{"n_layer": 10, "d_model": 192, "n_head": 3, "n_kv_head": 3, "head_dim": 32, "d_mlp": 768, "vocab_size": 8192, "activation": "squared_relu", "norm": "rmsnorm", "norm_place": "pre", "norm_eps": 1e-05, "positions": "rope", "rope_base": 10200.0, "rope_fraction": 0.25, "qk_norm": true, "attn_scale": 0.36, "bias": "none", "tie_embeddings": false, "parallel_block": false, "extras": ["some layers without attention", "local attention windows", "gated attention", "value embeddings", "a smear gate", "short convolutions", "an embedding shortcut", "skips across layers", "capped logits"], "init": "uniform", "init_std_qkv": 0.0266, "init_std_o": 0.00842, "init_std_up": 0.0266, "init_std_down": 0.00298, "optimizer": "muon_variant", "lr": 0.009, "weight_decay": 0.015, "lr_head": 0.0059, "warmup_steps": 41, "schedule": "wsd", "decay_fraction": 0.675, "decay_shape": "sqrt", "final_lr_fraction": 0.05, "batch_tokens": [8192, 16384, 32768], "seq_len": 256, "doc_mask": true, "train_tokens": 151500000, "steps": 9026, "dataset": "wikipedia_en"}
Each number is 128 + 32 x the weight over its row's rms, rounded and kept within 0 to 255. Layers, rows and columns count from 0. Numbers have three digits each. The size before them is the row's rms in percent of the matrix's.

# layer 3 attention value, 96x192, rms 0.159, rows 4-18, columns 0-95
101:146104049151064197095153096147127134192097146129195122076159067146183055156159161141100185107105114104082059116182189126121134134127144118108148064121159110183119152120095111130188155116135179146142092150136186108139119114163148140144110165126141177139150172095130124163119151125034122143
107:153112109139195100122158135040133146144142128108158102145116123123182150157091148134115056178110166179109102138118130074143136142114076108096077174128160123096135090115078106081113104119152132135147194093105165149038109149123102174099118169106069091132168141135132135182130092136121156142
111:105052098117117133161149184072140142132204097124142104139175160171144115185162074104056144070158139132138092088124149111126167173096164134113110179109151062138173140165146126141076093110085134115128111154106142149073086101111125143174070133146184112107118121159132110115139151140070121111
112:199112116118163045098136120066149135073082149148112138099109144153092100144119126113121159135086034148095101155103170123101096131096152062112137114109112095111141138132147105074145138048115165168112101164087094080087114124065140193142095105165083082164138157087128144104119115110148098109
111:194099088165109084146156125188159106136116097139083104143079099148145087146114110189226115158108109104180178103071192144079191092153114108145139180115112151162136154147132170112135114128182166124092138116101158131160103141172117170094142126136103120152128138151178184104117127170147137153
106:147127094136134048140161167139204172139146137112112162152191100140124160106127135172110098091109165138122129175123105095121212110172107190172151083103121174114090122111145085123156146124077108112115120040129116144095076131138168125089123109108158124120148099107110125177149151102174163110
106:158102104149108108141203118139145213155133121066176095074155164147156117150174165157163120084053127080152144135108149077141120120076099133147103128050115140082083107103139142108131189146106163105143105125128121159110094133119102152140188200187097138111097202070149090148132118165131136147
105:093105167058123092119057139094113085107194103129118057170132106105070157091119061070134113155106127040111129077104119127126146053168165151155118178128115108152064104135081183137129122100090148099121210200044095066083111108110146123126126126096137188140133144156114123135096178146146182123
108:116167118187119152127059153083141177115087113089131068161106109185081156128090076170142122117086129151159141123095094145139128109125114192166111103063200151136103158122090109124131126090162121117123106113086156100162115109184199083114125147102143086169109110096125112148052139176152132111
100:135112139132170152131172123165137114101152118124155077109143123073111057111125129121135149138070097149165199158142108099185095175122137149109089160095114198127179117090121130127132099143161102102069153108061094157145138139170140144156131141086107102176176107138140095116181107127121116091
099:093126058106205134079147171161083111126148182109061139100158088188171112097109116113116139159144093101147133060101156170116136100169115157081153120081069190094181114143137119162120149156101071156162120179110141195115111126095133110151062114168087083137137141184120121118076114099136094149
109:141167134107111110117082151128116119102129150136092091093069140167113151082112154083151150148183148089185111134084193123134153134125134086077143105139104150121121115102124121101144130154144095130147158117089162102090127131143151172141073094110018082160104069130138076161162080126180152113
098:155174117157122158153145128134124186149138088116161126145129067094139110136167096157086132175118107144141128132120140048139108118134113102139169133139164092145113139118090088152155093136083157176134142068211146135119079126142102168168156141158116089064150132087165148162106137118210182102
107:106113151097101101090203164122121122134103145150132143113077159134162114124158098209156129112071104134165121151199085096147118131197070172072120136095143137189195109154122100050124154120134099150091134124185087091122124120111089157176153107135168188094138121167131098105096142166128154065
102:117161121092146164107068144118164093183147125124113084163122128159096111179105122116133101135203150149177156099155158111121151116143081047150122109131138169108182137103116032118171181115126107111158110145099175042150154128091108109117112127089175094142171096133162084141104156086105154106
# layer 3 attention output (transposed), 96x192, rms 0.216, rows 4-17, columns 0-95
110:114147151193061096163077222091073144133098137134103108142096182128133139118080158113174118179092043131110154124126108129102133091075119121112130087157145196157159060131170126111167145136109111117146136153164111109122151132165103081191119141148119133094174166114146119123154187068125089081
109:127177101131130130114067135106076110103136147141111173113080113157121130106156149145162119116134097164159103110083116115163051130103167071128119119107103091124125187073065159077108090173128128145098142164103161159120181158113115078189115116140159107075137121155179116139125036119156108066
112:130122175155132139123113098100134102162094074144133143130195114083129174112146118107187150125075121180185151129124158157164131114135124076143153070158078169139125123143143121161161183192152095096126100076103175111104191186135102118121189124091069115185159130065164144147073120134132107098
107:120118131151106151089131104138137108191114145158158082133110122089120142136138148167110079176138165132119164149108190088155142088111144178150094132177182154117141182068087096147182164134130103103099125145061150131143071176138170138121147098133142151162135057184136136099120139161128135141
106:111103117098158196128088092141068168144105093157099129147139184108101120119172160104120125157184071107097071177146131164145100150133156139085115133102125099096100103119153081129109145110113143124109160101144162117094116123116144061117130145085148133078128161150136129171142140116091145111
104:049151194116116154166105107149095113108136080092081139126144143128122120184116147091133145139093131077144182051089056161171152180068095128113099113089171121127097114157111095180141092153078132095107111151102158179139215121144114108160171157144107146149174192115092140165125152100143113133
104:106164165102152161120060104130057109095075144160055150140044118132130110155119150127121164197099101098117142130094101130035151105145114117121083158145136165164166158184160148164130157157127119113164175133114115140109143133175135128090102083130139119139074118123178142145127153138196177081
103:113120034213111094153153077139180163130092199118158176144174131154142111141119158186122150088201141132103129142169120123153212093131098075157192102155172092106177164103106167132118114139085105131144070123147146167166145131116127078126154153144148147105130091096190104128131107162106106104
105:102116123117153115167173140136132134107115162093111173140160145188182112228111161143114143083137114129173115165099080150198089185125130133081074161106093138134128091110114087120152184172119122064087143125139111108112129134121118166137098156096106120153163116097076039169141151150098140105
102:195137142144113128126071070133121068161093090116150219167216080116126161146189142090131144128135104062123097129132115146104101137230172120154188118128079081132135134165115115187108175147134101113158102136169147127156154110124148143128123120134136124061143119123121145067119117169149147161
097:218185139165145164127208129075176136075155095169144091138127108086146130140083114090120083100172117165103123160099113146139050133158100150178104124146158153159077083103126127097119094085116174149131108161086187042163103138149122136135147097121173117147126065131191142169131140140161143116
110:158160078084167141133157156109089162121150155099158112095126040094122148121168149151113142170201079124160180094107157168126091178047114122156128096128177145203114153121106101096166088135123221129142097123104158170143109130060112136131123173090141174144125158112154112182091102151156148115
100:109149133102130158089114132113128068102103163139123138115095144157095150113095183126159108133148131155115126162128039174140066098139122085104087119138093163134106107090120101123132152103158208157191139123118203124169122060144077135053122075098146164153159171085089139128167151131104126172
107:172154153196106150117091094187079136222127135145116157103135169115098116191109152063090090103147143078156104116095173148102147126110156148169148131106164150098095150122137130205128124106134126115121142171121145138154149146136152064118130142170115118119137180125081167142116134118134115218